python train.py --num_hidden_layers=8 --hidden_size=640 --num_attention_heads=5 --num_key_value_heads=1 --head_dim=128 --intermediate_size=1728 --vocab_size=50257 --hidden_act="swiglu" --norm="rmsnorm" --norm_place="pre" --norm_eps=1e-06 --positions="rope" --rope_theta=10000.0 --rope_fraction=1.0 --qk_norm=false --attn_scale=0.0884 --bias="qkv" --tie_word_embeddings=false --parallel_block=false --init="normal" --init_std_qkv=0.0179 --init_std_o=0.0 --init_std_up=0.0179 --init_std_down=0.0 --optimizer="muon_variant" --learning_rate=0.0103 --lr_mult_o=4.0 --lr_mult_down=1.5 --beta1=0.95 --lr_head=0.00712 --max_grad_norm=2.0 --warmup_steps=200 --schedule="wsd" --decay_fraction=0.682 --decay_shape="linear" --final_lr_fraction=0.0 --batch_tokens=[65536, 131072, 196608] --max_seq_len=1024 --doc_mask=true --z_loss=0.0001 --train_tokens=930700000 --max_steps=7390 --dataset="wikipedia_en"
Each number is 50 + 10 x the weight over its row's rms, rounded and kept within 0 to 99. Layers, rows and columns count from 0. The size before them is the row's rms in percent of the matrix's.

# up: layer 5 MLP up, 1728x640, rms 0.14, rows 1568-1634, columns 448-479
# down: layer 5 MLP down (transposed), 1728x640, rms 0.125, rows 1568-1634, columns 448-479
# gate: layer 5 MLP gate, 1728x640, rms 0.13, rows 1569-1634, columns 448-479
up1568 101:60 56 73 51 66 55 57 54 63 45 53 40 41 44 54 57 58 53 49 75 56 55 46 58 36 51 35 43 42 48 62 56
down1568 094:51 59 41 51 52 48 57 31 38 52 53 41 58 35 51 43 53 54 48 58 71 53 53 39 56 43 49 55 42 39 59 63
gate1569 098:54 45 46 36 44 58 49 40 56 58 41 51 55 61 44 54 55 47 36 53 53 58 52 44 56 45 56 64 61 57 42 46
up1569 098:52 37 66 38 64 27 54 56 62 59 58 40 35 64 39 45 48 44 48 39 57 45 50 44 38 44 52 66 57 49 54 46
down1569 099:51 77 46 57 53 50 36 46 65 52 46 58 52 58 31 59 64 51 47 55 39 52 55 50 55 51 32 35 34 55 41 48
gate1570 101:50 54 58 57 49 71 48 42 58 55 60 45 42 55 60 61 61 47 51 35 41 64 59 50 47 36 36 47 35 60 55 53
up1570 092:27 46 62 52 36 48 67 41 59 40 51 43 53 50 36 60 50 48 44 43 43 51 70 54 40 68 61 40 53 52 54 55
down1570 102:47 54 59 59 51 51 48 56 45 51 56 57 68 60 62 54 55 43 37 62 45 40 52 51 62 49 66 47 44 49 46 47
gate1571 114:48 66 51 46 59 41 57 66 61 51 55 51 49 57 51 46 65 50 60 39 44 63 38 31 52 28 39 44 42 42 42 41
up1571 121:53 47 64 45 56 62 51 41 56 53 40 48 61 44 61 56 46 50 35 60 51 58 59 62 56 62 56 63 49 74 58 41
down1571 085:44 59 50 50 53 52 44 56 48 56 55 46 44 46 36 51 55 43 53 44 65 39 52 54 43 55 49 50 46 44 47 47
gate1572 098:44 48 31 45 37 48 63 69 44 69 64 48 48 52 53 58 39 65 39 60 41 32 52 50 62 43 77 46 41 51 42 37
up1572 098:50 53 65 56 50 45 68 61 52 55 58 48 50 51 56 38 73 52 41 53 41 53 52 34 22 45 48 65 67 64 52 49
down1572 101:57 64 39 39 43 45 55 43 35 54 42 58 41 40 46 32 38 34 44 54 51 30 60 52 57 49 67 63 47 60 63 43
gate1573 105:39 32 58 54 51 52 43 51 59 46 52 60 62 59 47 39 58 54 33 40 45 52 56 46 46 43 50 44 49 56 60 36
up1573 098:43 50 42 30 56 48 51 29 57 58 36 59 41 44 59 49 46 63 60 58 51 48 62 44 37 40 48 31 63 65 51 38
down1573 101:32 54 62 32 45 49 27 58 51 46 72 55 44 57 43 54 40 81 44 47 53 60 36 53 49 39 42 70 51 58 54 46
gate1574 105:55 48 50 39 49 65 57 58 37 62 49 36 48 35 32 68 38 60 57 55 40 45 46 34 44 61 37 59 61 57 61 59
up1574 105:58 55 57 41 58 36 55 26 44 46 51 32 52 53 54 36 47 46 47 59 55 60 29 22 45 33 42 66 58 49 54 34
down1574 103:54 46 58 54 57 50 52 38 54 42 51 30 60 48 55 55 50 49 57 50 50 54 55 39 44 41 42 54 59 41 50 52
gate1575 106:65 48 51 34 49 41 41 39 45 30 59 48 53 73 59 40 48 50 57 68 43 50 65 47 41 43 76 48 67 38 62 44
up1575 104:56 39 50 57 39 52 46 59 51 38 26 31 53 57 48 55 51 34 51 51 44 65 47 59 63 51 46 40 36 41 43 37
down1575 103:39 58 48 38 60 39 57 42 28 51 46 44 32 44 56 52 47 63 56 55 57 68 42 61 74 40 49 47 41 48 59 53
gate1576 084:66 46 75 57 49 31 46 40 43 42 52 58 60 56 47 44 47 47 41 64 45 50 46 74 40 48 40 43 48 44 29 47
up1576 092:63 59 77 54 60 47 37 27 43 58 41 48 41 60 34 26 39 66 53 35 68 54 40 71 41 52 44 49 54 60 43 47
down1576 080:45 44 65 40 44 62 42 41 52 46 53 35 52 44 57 47 46 38 46 51 68 65 48 46 58 27 65 50 61 53 64 46
gate1577 096:40 41 59 45 40 57 39 53 75 44 46 37 38 39 65 54 50 60 48 49 45 66 51 31 42 52 55 34 48 53 38 45
up1577 105:29 38 28 52 61 56 62 58 47 51 46 52 54 68 36 40 46 38 63 42 57 45 48 59 54 54 59 40 56 59 29 50
down1577 099:43 38 58 44 56 50 36 52 62 48 42 72 67 42 60 52 50 60 37 48 38 58 77 54 45 35 40 43 46 68 48 60
gate1578 102:47 44 34 55 36 52 45 55 51 42 55 53 63 51 44 67 41 41 65 35 58 36 56 54 66 59 52 46 43 51 56 38
up1578 097:47 25 43 43 44 46 44 65 58 49 67 51 50 43 62 63 37 49 58 63 57 55 49 41 53 51 53 45 49 48 66 28
down1578 098:50 55 51 58 55 34 61 42 59 32 51 44 52 48 40 44 61 55 45 43 51 38 46 57 49 68 54 43 55 35 49 49
gate1579 090:54 33 70 41 38 42 51 61 56 40 36 52 52 39 49 49 49 62 70 57 46 59 48 44 48 50 41 47 54 70 44 38
up1579 089:47 49 43 35 34 52 50 55 55 62 34 45 54 47 46 33 31 55 36 43 44 41 60 50 33 56 57 59 52 42 47 30
down1579 094:48 49 34 50 54 61 56 51 65 46 41 55 41 45 53 66 65 66 52 50 45 42 60 43 47 38 48 30 46 38 47 61
gate1580 096:43 52 24 49 53 44 62 63 40 58 53 51 44 52 53 44 48 46 58 35 21 44 52 38 55 38 46 59 70 61 50 57
up1580 097:39 60 45 46 38 46 51 67 55 60 39 45 43 49 49 42 37 63 54 49 60 47 52 61 40 48 43 46 73 47 51 63
down1580 101:45 51 51 43 78 40 59 53 54 60 56 50 49 48 59 57 48 41 53 47 36 47 59 47 48 60 70 53 33 53 56 33
gate1581 109:65 42 60 54 43 62 36 48 52 41 63 57 64 47 60 55 77 52 46 49 49 53 51 58 32 36 53 56 53 53 39 53
up1581 108:25 40 58 42 46 66 57 47 52 58 41 41 46 54 49 51 30 42 57 48 65 48 55 59 47 56 46 47 61 45 56 59
down1581 110:46 58 45 40 48 34 64 51 44 72 37 40 50 57 48 34 52 72 63 27 55 59 34 29 62 45 57 45 40 52 42 53
gate1582 093:39 46 56 34 55 58 49 37 57 60 41 43 50 39 50 54 49 42 56 53 39 34 46 44 65 39 61 49 52 55 42 48
up1582 086:59 48 62 64 48 31 40 45 66 40 55 53 48 44 52 51 41 55 49 50 73 35 60 52 57 57 52 53 36 47 43 51
down1582 091:50 59 44 33 57 56 55 57 59 48 81 64 36 51 67 49 52 36 53 38 48 42 44 59 53 42 56 39 50 63 58 70
gate1583 081:54 53 67 41 78 38 60 71 38 55 48 43 53 39 77 53 58 71 60 69 42 64 68 44 55 58 52 66 55 50 59 49
up1583 090:53 39 50 49 37 25 49 37 46 38 57 53 61 33 56 48 53 30 52 48 59 61 46 45 56 58 63 61 48 63 50 66
down1583 089:46 52 32 54 50 43 59 51 60 51 44 65 41 58 46 50 35 36 52 41 32 40 56 33 52 40 47 39 55 54 53 51
gate1584 082:53 43 58 55 70 34 48 71 27 68 47 66 46 47 51 65 54 54 61 52 55 61 64 45 48 51 43 76 50 49 68 50
up1584 085:53 46 68 54 49 39 51 59 56 50 40 65 32 58 51 55 30 50 63 56 54 57 33 37 51 56 38 51 61 58 63 48
down1584 073:54 24 45 55 58 43 47 61 36 46 48 39 50 48 71 31 73 45 47 41 60 58 45 58 39 48 75 41 53 57 35 58
gate1585 097:59 40 58 35 53 53 40 52 49 63 73 35 46 56 46 56 44 62 53 55 29 52 57 27 49 49 58 67 46 56 42 50
up1585 095:43 56 60 49 50 56 45 45 53 51 55 47 46 61 65 53 41 57 63 34 65 46 58 70 43 58 62 57 44 37 56 65
down1585 094:56 47 40 38 34 52 60 56 55 41 41 63 54 38 59 54 54 45 47 49 63 61 53 55 65 49 50 35 45 42 54 58
gate1586 101:52 71 58 71 41 58 44 51 46 52 68 71 53 38 50 33 34 47 36 68 55 70 51 43 59 30 51 41 53 46 55 44
up1586 100:42 37 56 33 59 51 55 40 50 51 46 43 47 51 65 55 67 51 58 34 42 38 56 68 34 48 41 54 51 70 48 55
down1586 101:43 31 40 46 47 43 62 60 45 43 42 48 41 54 46 63 54 39 54 35 58 43 75 54 46 61 53 37 48 54 41 39
gate1587 096:71 53 46 54 40 45 53 57 45 55 55 56 53 45 64 56 48 61 60 50 53 48 45 33 64 44 41 56 56 42 28 46
up1587 095:64 40 38 43 51 41 54 40 53 52 38 50 60 61 60 65 48 62 58 52 55 59 59 43 44 52 60 72 55 42 44 55
down1587 096:46 59 51 53 74 50 48 51 50 54 69 40 51 46 49 33 41 63 39 57 52 52 57 54 54 59 56 53 39 46 38 44
gate1588 103:47 58 52 42 51 32 47 30 68 30 60 47 71 38 53 59 37 65 43 51 53 45 72 45 38 42 44 50 58 49 46 44
up1588 101:59 73 21 63 40 49 51 45 53 45 44 48 45 65 29 55 49 61 59 57 53 66 61 41 56 47 50 43 44 61 54 59
down1588 100:45 64 57 46 61 51 47 52 44 40 46 57 54 53 63 40 36 62 55 58 56 56 46 60 67 45 55 45 34 55 41 49
gate1589 103:39 53 71 54 50 54 32 66 49 55 64 65 43 63 68 60 49 35 34 61 53 42 38 45 59 42 66 56 30 55 53 44
up1589 110:54 54 47 37 55 69 60 56 55 52 61 46 58 56 63 57 59 32 51 66 41 62 54 36 51 28 65 47 65 56 42 52
down1589 105:44 54 35 54 49 59 36 61 39 60 62 39 37 61 57 46 53 44 47 62 33 50 47 65 56 61 59 40 42 40 53 58
gate1590 106:52 21 43 36 53 71 55 51 60 41 45 37 72 48 51 44 40 53 49 47 36 53 41 64 42 66 49 59 56 49 36 51
up1590 101:36 54 57 40 49 59 57 75 66 63 37 57 44 45 46 50 71 33 27 55 46 31 58 62 51 65 45 77 47 48 39 36
down1590 102:51 40 68 60 54 44 63 35 44 64 35 48 46 46 34 35 45 50 47 47 59 53 54 67 52 52 54 61 35 63 65 55
gate1591 103:47 62 48 55 61 39 45 42 60 51 60 42 56 72 61 41 48 35 29 65 58 54 40 51 37 34 70 42 28 54 40 48
up1591 106:44 48 47 40 59 47 50 35 47 57 48 40 62 39 44 56 44 51 40 39 56 33 38 48 55 41 41 46 36 43 61 40
down1591 102:38 54 55 52 43 50 47 54 42 48 61 27 37 51 51 64 54 58 50 50 39 49 42 53 47 53 20 53 45 37 67 59
gate1592 096:44 50 52 45 63 47 59 52 73 61 55 49 54 45 39 47 56 52 74 41 62 49 70 35 55 39 57 42 58 49 68 55
up1592 094:51 36 50 36 31 60 53 41 41 47 69 36 52 52 44 50 53 57 43 50 34 65 37 63 46 71 45 31 56 42 27 48
down1592 099:48 35 62 49 56 51 67 47 65 50 34 44 53 50 50 50 49 62 61 46 49 50 41 54 60 43 60 59 48 52 65 42
gate1593 097:50 33 52 52 61 48 52 57 49 40 68 42 55 43 49 32 66 12 47 46 41 41 44 41 50 60 48 42 52 62 33 63
up1593 099:52 45 49 56 40 38 34 31 34 27 41 49 45 60 48 61 63 41 63 50 55 57 53 65 44 26 46 42 52 31 54 44
down1593 101:35 47 63 30 34 62 30 33 54 50 63 22 54 55 56 52 52 56 66 63 53 53 42 36 58 55 58 52 55 41 54 54
gate1594 096:44 51 58 53 46 51 58 47 29 55 41 38 42 46 59 52 38 46 27 68 40 44 48 65 42 37 56 52 62 53 44 48
up1594 096:55 59 48 50 40 40 72 33 40 56 50 56 46 42 44 54 41 43 36 47 56 53 53 57 29 52 62 50 54 51 51 41
down1594 099:55 43 58 47 56 53 65 37 42 64 51 53 52 57 57 54 51 71 33 40 45 39 51 50 40 39 59 54 64 47 43 49
gate1595 104:64 46 59 43 45 43 40 56 26 57 56 53 49 66 50 60 47 52 57 43 43 52 64 54 44 37 33 40 41 42 46 39
up1595 099:47 51 55 46 53 51 51 48 66 64 46 46 33 44 43 49 65 33 56 52 60 48 43 58 46 49 53 59 45 53 48 58
down1595 100:63 47 59 72 60 36 59 34 47 35 51 44 44 38 61 41 57 46 50 53 65 53 46 42 49 32 56 47 61 52 58 40
gate1596 100:52 58 39 60 63 51 57 59 52 53 61 41 36 57 32 64 40 45 55 59 42 63 53 64 37 67 34 34 38 67 51 50
up1596 101:51 49 51 64 47 46 53 57 49 32 50 42 46 53 39 58 32 60 46 45 57 70 46 38 39 65 72 57 30 42 47 47
down1596 103:50 67 49 50 49 50 41 48 52 56 44 57 42 47 34 52 32 55 39 51 66 41 47 47 47 37 46 58 37 30 35 43
gate1597 100:66 29 59 44 56 47 68 46 67 55 49 59 55 51 34 29 48 56 57 54 67 44 56 59 56 61 69 32 44 57 49 47
up1597 102:57 48 46 51 42 48 40 47 64 79 46 36 34 41 56 54 51 46 40 51 24 42 31 59 55 59 55 50 41 60 66 47
down1597 101:48 49 46 44 41 58 52 36 54 49 46 70 43 48 52 72 40 31 42 53 61 39 37 38 42 58 53 54 60 48 59 57
gate1598 103:47 46 43 53 38 52 52 52 36 65 53 44 28 47 34 57 66 65 50 38 61 61 65 48 65 55 40 46 57 48 53 40
up1598 104:44 44 58 46 47 46 62 50 47 46 38 57 69 65 69 49 53 24 53 57 61 55 50 31 50 55 34 48 44 62 35 51
down1598 107:30 49 38 38 48 68 53 52 48 39 38 60 42 68 61 49 52 38 39 53 57 53 59 52 57 42 58 49 21 62 44 40
gate1599 108:52 59 50 73 49 62 36 43 37 47 50 59 53 41 42 63 47 63 50 44 52 44 51 51 66 44 71 53 70 43 44 41
up1599 103:54 63 49 51 47 42 56 52 36 56 37 32 33 58 51 60 41 34 56 52 51 56 51 57 60 57 48 48 38 48 44 35
down1599 102:59 32 53 54 52 48 35 44 44 65 54 31 40 55 51 45 51 61 42 46 58 53 49 52 55 61 41 60 58 53 57 42
gate1600 106:40 44 51 46 48 58 45 42 59 64 69 53 45 54 54 50 57 32 54 57 58 41 54 37 70 29 53 68 46 42 25 50
up1600 103:36 59 58 29 54 47 56 32 46 50 59 62 57 58 38 69 44 59 46 36 43 48 44 30 52 46 31 37 51 51 62 44
down1600 104:53 50 54 47 47 45 49 60 35 47 39 31 58 58 57 43 23 43 43 53 49 46 51 58 46 55 50 60 46 51 60 61
gate1601 109:47 68 21 42 49 61 40 62 40 59 42 59 55 55 49 31 64 43 69 51 55 41 49 43 45 60 33 50 73 53 56 60
up1601 110:34 32 54 64 46 57 47 28 49 59 53 43 33 57 62 42 50 58 44 46 66 55 54 63 54 56 36 45 64 47 53 55
down1601 101:59 44 62 47 35 43 46 54 39 40 43 58 48 42 56 56 59 59 60 56 56 53 31 53 47 52 48 53 40 54 42 35
gate1602 099:47 53 65 48 64 58 56 51 48 37 41 56 39 45 56 56 53 57 60 72 30 56 56 50 64 40 66 44 58 45 58 40
up1602 107:44 44 40 56 59 50 57 63 41 51 26 55 57 40 40 54 48 64 77 44 68 61 49 69 66 62 44 50 30 39 51 71
down1602 104:47 61 43 56 43 44 46 36 44 61 46 41 54 48 42 45 46 43 57 55 60 48 42 63 49 66 71 41 42 39 65 39
gate1603 102:45 40 50 47 52 45 34 27 61 53 52 56 45 33 51 46 58 56 53 45 62 38 41 53 56 58 54 43 46 59 40 44
up1603 098:54 46 43 43 43 50 46 56 41 44 33 44 65 48 66 72 52 42 41 51 47 59 54 64 70 68 39 44 50 69 62 52
down1603 101:25 55 38 64 58 70 47 38 49 34 60 46 55 56 47 54 38 54 46 40 65 47 58 51 49 44 20 56 54 46 58 61
gate1604 095:52 51 41 51 61 41 57 40 64 43 52 48 30 45 65 51 51 73 56 56 48 48 56 28 41 58 62 47 53 46 52 67
up1604 094:60 48 34 63 55 59 38 62 60 32 58 43 65 50 50 39 37 52 46 41 63 47 66 48 52 60 45 73 47 54 64 50
down1604 094:49 39 61 57 46 58 49 55 53 47 31 55 53 50 56 59 61 63 57 53 52 48 63 67 56 57 52 34 23 39 40 57
gate1605 105:45 49 51 44 63 66 46 47 64 47 47 62 33 65 63 48 49 50 43 64 59 59 53 50 58 43 45 62 48 55 55 61
up1605 104:54 66 50 52 59 56 62 49 57 53 35 58 51 57 63 57 45 60 52 47 50 44 40 46 51 45 42 48 52 37 50 39
down1605 098:47 41 41 66 37 53 46 52 39 64 70 49 52 62 52 39 50 47 54 43 47 50 64 67 41 58 58 47 41 57 63 39
gate1606 100:38 43 36 50 58 63 64 52 63 39 47 62 34 35 32 47 54 44 42 40 41 39 56 52 55 54 45 48 31 25 59 49
up1606 100:51 56 45 42 54 53 70 41 52 28 47 56 66 40 47 43 22 43 46 57 73 57 47 43 38 45 61 52 43 58 48 41
down1606 101:38 54 50 41 64 64 63 52 61 45 40 64 66 63 54 52 45 33 56 44 41 57 53 55 39 51 42 59 54 51 58 48
gate1607 106:50 57 58 50 60 50 61 54 36 46 51 60 56 46 51 43 60 57 43 35 58 48 56 57 45 52 41 56 82 57 51 52
up1607 106:47 59 42 46 24 53 56 58 62 60 45 54 41 50 46 50 59 35 52 45 58 55 46 51 50 52 56 58 33 50 62 56
down1607 101:54 57 48 32 47 51 67 27 58 37 51 58 45 51 54 50 57 53 31 49 28 34 45 32 67 51 45 49 66 46 60 41
gate1608 100:42 46 60 35 53 44 36 34 58 33 47 54 50 61 52 34 45 75 27 40 37 54 56 39 50 50 41 45 44 27 42 41
up1608 098:50 50 40 54 43 16 58 41 63 63 37 36 41 49 50 42 56 63 41 55 52 49 42 57 34 47 55 65 48 57 47 79
down1608 102:44 41 52 70 44 64 62 62 25 50 55 55 59 56 47 58 56 51 66 51 65 51 49 45 53 52 45 46 51 54 60 55
gate1609 089:57 57 42 59 60 58 58 43 59 53 36 55 37 41 50 50 59 50 58 58 42 42 56 38 54 53 40 36 63 53 48 46
up1609 091:49 50 54 63 63 51 65 43 54 46 38 48 51 51 49 42 47 66 57 46 55 55 42 47 47 37 37 42 54 50 63 67
down1609 096:46 38 57 54 50 39 23 65 53 55 47 55 38 60 55 49 62 46 40 50 62 54 54 38 45 48 46 54 35 35 48 53
gate1610 096:65 40 39 60 40 30 40 43 70 53 48 54 57 44 33 48 36 51 62 72 50 70 36 54 62 60 53 44 47 42 50 64
up1610 092:55 40 50 50 50 46 35 42 49 37 40 56 64 47 58 32 52 57 42 45 49 30 47 36 23 56 60 58 46 51 24 61
down1610 095:41 40 41 40 60 49 55 40 66 43 40 41 26 50 52 62 50 36 51 35 66 46 58 75 53 52 62 71 67 61 57 61
gate1611 109:46 48 47 53 42 46 38 42 52 33 64 46 56 50 44 49 43 49 42 41 54 61 48 46 60 46 73 46 30 59 49 50
up1611 108:58 41 37 47 52 48 32 49 37 55 37 61 48 35 61 53 55 57 43 59 49 63 63 42 47 49 50 48 51 47 40 61
down1611 110:35 50 36 51 22 60 51 54 75 42 46 55 49 61 45 47 52 60 44 51 56 51 50 50 39 57 46 46 44 29 50 49
gate1612 102:38 52 63 40 57 43 46 52 42 50 61 41 64 50 65 36 40 51 57 48 55 28 43 47 36 51 23 60 46 49 60 49
up1612 100:40 38 42 41 47 41 50 37 56 71 47 50 54 40 59 45 56 37 35 51 67 58 65 51 63 53 31 42 45 54 42 44
down1612 101:74 72 51 54 51 50 46 54 69 54 57 46 61 59 48 33 32 44 44 50 58 41 47 51 34 41 48 53 38 50 53 58
gate1613 094:56 49 57 50 60 49 50 47 56 49 49 63 26 53 57 44 57 56 38 65 59 38 58 56 53 41 55 50 55 34 36 48
up1613 093:68 44 71 30 47 57 59 40 45 66 56 47 40 48 34 62 26 55 39 65 48 54 35 41 40 35 40 55 58 59 39 61
down1613 094:33 51 34 59 58 60 47 58 53 63 48 40 71 39 47 75 46 40 55 43 47 61 58 47 56 38 55 53 38 48 34 59
gate1614 095:48 33 33 51 63 41 54 17 64 38 36 47 48 50 41 51 52 35 51 57 46 44 52 55 37 52 47 63 40 65 54 61
up1614 094:50 59 41 47 48 53 47 51 51 52 29 53 44 59 50 45 50 39 53 53 57 65 44 39 37 67 35 41 53 64 44 54
down1614 096:46 48 30 44 46 53 43 37 44 40 61 49 36 55 44 33 51 42 50 45 58 39 49 61 48 59 51 65 36 65 51 45
gate1615 105:61 45 51 46 48 51 46 44 57 46 41 58 58 50 66 52 32 42 47 49 60 46 42 50 57 43 58 39 45 42 54 45
up1615 105:42 53 48 47 55 50 49 46 63 49 59 34 52 65 59 47 44 65 38 62 54 52 63 47 67 31 66 27 46 53 51 45
down1615 106:21 60 55 36 51 51 58 41 85 54 25 63 35 63 41 61 36 72 50 35 42 60 54 64 78 45 68 63 47 51 59 42
gate1616 104:57 55 49 62 51 62 59 55 51 35 40 62 66 46 38 56 55 42 51 53 51 62 45 60 33 66 37 37 64 75 56 40
up1616 106:59 71 40 54 39 63 40 48 69 59 52 40 48 62 75 61 61 44 72 40 52 52 62 32 40 61 49 33 45 45 61 59
down1616 104:71 43 71 73 46 39 58 26 51 67 52 51 58 39 50 41 61 71 51 45 53 52 43 52 46 52 36 30 40 59 46 46
gate1617 104:27 47 51 54 42 52 43 57 56 57 40 39 51 58 57 63 48 41 50 34 59 32 54 39 55 68 34 27 39 45 48 53
up1617 102:51 47 62 62 38 65 48 70 39 41 43 57 43 45 55 55 69 54 51 40 55 57 42 52 38 44 53 36 48 28 37 17
down1617 103:47 56 48 48 57 49 45 43 44 47 48 50 44 41 52 54 48 39 49 42 33 50 48 58 45 58 59 34 44 33 43 56
gate1618 096:59 55 54 38 58 47 48 56 44 46 44 54 53 50 58 75 62 51 67 53 44 40 45 47 76 32 56 41 45 48 48 48
up1618 096:54 60 45 60 45 47 57 65 31 58 39 50 36 26 44 62 42 48 39 31 43 44 53 34 74 41 63 36 46 47 68 53
down1618 102:60 58 49 51 41 42 54 56 48 30 59 50 57 58 45 59 39 66 39 42 55 36 41 57 57 60 43 53 57 36 69 49
gate1619 092:53 52 49 61 57 41 48 54 52 41 60 60 58 51 60 58 31 54 72 61 57 47 47 43 66 64 44 42 49 42 51 44
up1619 100:54 39 50 45 41 66 58 46 46 42 65 37 44 62 50 56 42 56 44 54 48 51 40 47 31 48 41 51 32 50 32 63
down1619 100:49 55 37 47 43 50 51 54 49 36 48 55 68 52 41 44 25 36 49 65 40 57 58 57 64 42 56 43 50 50 54 41
gate1620 097:66 64 53 44 43 58 50 33 41 38 30 66 46 33 39 35 50 59 46 42 52 51 55 53 60 71 51 44 60 35 53 64
up1620 098:44 43 54 51 39 41 48 50 56 41 46 63 36 35 52 48 43 62 53 60 56 53 58 41 55 51 40 66 51 67 62 48
down1620 098:50 31 71 53 56 53 57 35 58 49 58 49 50 62 46 59 42 53 46 36 48 42 60 51 49 64 55 38 67 41 46 67
gate1621 101:50 74 76 42 80 59 50 46 62 51 50 58 60 50 55 59 39 49 64 36 41 41 52 48 54 56 69 43 43 39 48 63
up1621 108:63 45 61 37 73 54 58 38 49 46 37 47 61 53 73 60 51 38 60 39 53 52 48 55 56 28 44 51 55 44 52 59
down1621 101:60 51 71 51 54 42 34 49 62 43 61 45 31 53 61 57 29 54 48 70 48 46 50 47 40 54 48 40 55 41 41 51
gate1622 100:54 58 59 43 42 59 53 39 50 36 49 50 44 45 51 36 59 59 44 45 55 61 41 55 51 50 54 38 48 35 48 40
up1622 099:42 57 40 51 69 59 52 61 78 37 42 29 57 42 46 44 52 57 49 42 43 69 56 49 33 36 59 35 36 51 61 51
down1622 098:58 70 62 59 58 48 59 55 45 44 54 39 44 50 50 26 48 40 50 52 42 43 45 54 59 54 61 51 47 45 55 44
gate1623 109:38 48 72 40 56 36 36 37 43 56 55 49 49 44 50 67 73 38 49 53 32 56 61 61 61 58 56 55 26 49 43 63
up1623 105:49 55 59 63 50 49 50 50 57 66 43 47 34 62 47 47 53 37 48 70 40 47 48 32 59 53 53 58 49 34 48 43
down1623 106:40 43 53 54 38 50 51 41 58 39 64 54 49 54 52 37 62 43 52 49 62 59 61 50 54 69 50 54 51 48 67 39
gate1624 098:60 67 48 38 36 54 44 61 50 57 43 31 49 42 41 57 53 63 47 43 52 44 47 45 50 64 51 65 54 41 52 66
up1624 104:45 51 41 47 41 41 61 53 31 53 53 61 31 57 65 46 65 35 65 62 50 47 39 47 58 44 50 44 52 48 38 52
down1624 102:56 45 57 57 50 61 57 53 63 48 47 72 57 49 33 47 62 47 55 66 36 50 48 54 50 41 63 55 66 51 49 51
gate1625 103:55 53 55 40 52 52 61 58 63 47 65 63 48 51 55 60 45 63 45 58 43 54 57 56 56 64 59 49 43 44 45 36
up1625 101:49 45 80 48 66 58 53 51 50 41 41 55 50 42 46 45 39 46 57 40 48 49 57 51 58 50 48 53 62 54 43 45
down1625 100:45 58 40 54 36 57 43 58 56 34 51 40 60 46 49 61 49 37 55 54 43 34 60 42 40 46 58 61 54 52 48 54
gate1626 106:47 59 35 34 57 33 48 60 58 39 45 29 58 54 57 65 49 43 59 54 54 44 35 33 59 58 46 42 41 55 49 32
up1626 104:36 58 66 63 54 64 42 42 48 53 64 59 48 60 40 45 62 55 53 65 60 51 64 53 51 63 27 66 59 49 62 61
down1626 104:60 46 43 42 48 39 42 53 32 54 47 66 50 54 52 40 52 38 39 39 47 52 58 39 64 46 56 54 37 66 65 43
gate1627 088:55 59 44 46 37 38 38 42 51 62 47 46 62 50 57 42 58 64 48 63 74 52 29 58 52 41 57 45 51 67 37 48
up1627 096:50 53 28 53 24 52 74 51 51 53 29 55 48 46 61 57 57 61 42 59 52 57 47 54 71 57 60 52 50 58 31 52
down1627 098:36 59 49 51 56 58 47 58 58 47 44 47 58 46 60 59 46 39 57 64 70 48 40 61 66 52 49 59 48 46 46 47
gate1628 103:50 72 56 51 61 66 44 40 57 47 40 40 49 50 69 64 34 51 52 61 61 58 50 52 46 61 50 52 49 67 41 55
up1628 101:46 64 50 66 53 36 48 69 53 34 42 62 44 46 53 68 76 53 33 54 56 46 37 47 43 55 56 59 65 44 42 47
down1628 104:61 58 53 47 42 51 54 62 45 47 58 47 55 41 45 38 50 56 59 36 56 42 50 40 36 48 59 59 62 62 37 64
gate1629 099:22 51 50 34 34 33 40 55 53 43 45 35 50 43 53 50 46 48 37 27 49 54 47 62 46 66 64 45 59 44 60 26
up1629 090:44 47 65 38 60 41 50 32 49 33 51 52 47 52 52 53 42 63 52 62 38 63 57 47 49 40 57 48 53 47 39 43
down1629 092:44 40 42 47 36 48 48 76 41 47 61 39 52 38 56 52 65 40 42 71 57 40 44 45 46 49 50 58 68 56 34 37
gate1630 097:38 41 68 59 51 63 61 46 52 52 47 54 52 46 41 35 56 49 32 46 62 54 31 28 62 43 60 50 51 48 51 38
up1630 095:50 55 41 70 57 36 64 50 43 57 44 53 54 40 38 26 39 41 47 41 46 38 32 42 61 45 53 52 48 75 51 49
down1630 098:55 60 47 62 61 51 45 36 34 29 71 41 68 57 45 51 48 51 50 40 47 49 49 57 53 47 71 57 59 59 44 60
gate1631 101:49 62 46 37 51 34 44 57 42 53 45 49 45 27 80 58 44 45 46 40 50 53 67 58 53 60 36 55 44 54 47 54
up1631 101:48 51 51 54 62 31 53 60 47 37 55 30 53 41 48 65 56 59 48 44 48 59 54 58 59 45 56 32 41 49 69 46
down1631 102:75 42 81 63 43 50 59 54 36 59 44 31 52 39 54 45 59 67 52 35 56 64 58 48 48 64 57 65 51 48 50 43
gate1632 105:46 37 45 43 62 51 50 54 51 56 40 45 57 56 56 42 61 30 50 51 49 39 51 51 51 48 48 51 33 55 53 54
up1632 113:42 57 66 61 49 41 40 42 65 37 64 73 45 49 42 69 55 66 43 42 65 43 52 56 64 44 37 40 61 32 56 44
down1632 106:38 27 54 57 57 24 52 59 49 51 32 49 47 41 52 55 28 60 44 42 60 37 48 58 52 63 48 50 43 52 48 45
gate1633 104:67 49 56 78 48 71 62 55 57 56 60 35 69 54 43 67 56 68 46 46 49 48 59 54 43 63 72 55 50 49 50 41
up1633 106:55 61 48 45 63 55 49 55 44 42 50 59 64 43 53 59 44 49 66 54 44 49 57 42 41 49 37 38 46 37 37 45
down1633 106:66 48 50 49 62 41 68 50 33 41 44 56 37 36 55 52 52 62 58 35 44 44 44 30 62 50 45 31 54 29 52 35
gate1634 097:45 53 51 56 24 58 61 56 45 50 54 51 47 52 51 53 40 59 21 40 22 40 59 38 57 62 30 57 54 39 49 45
up1634 101:46 65 58 43 47 48 44 76 44 54 64 29 51 52 42 55 40 52 60 72 47 36 44 48 41 54 59 23 53 30 41 44
down1634 100:43 40 39 34 45 66 36 49 56 57 56 45 44 40 69 41 52 38 54 69 46 41 44 40 44 42 79 44 58 42 48 54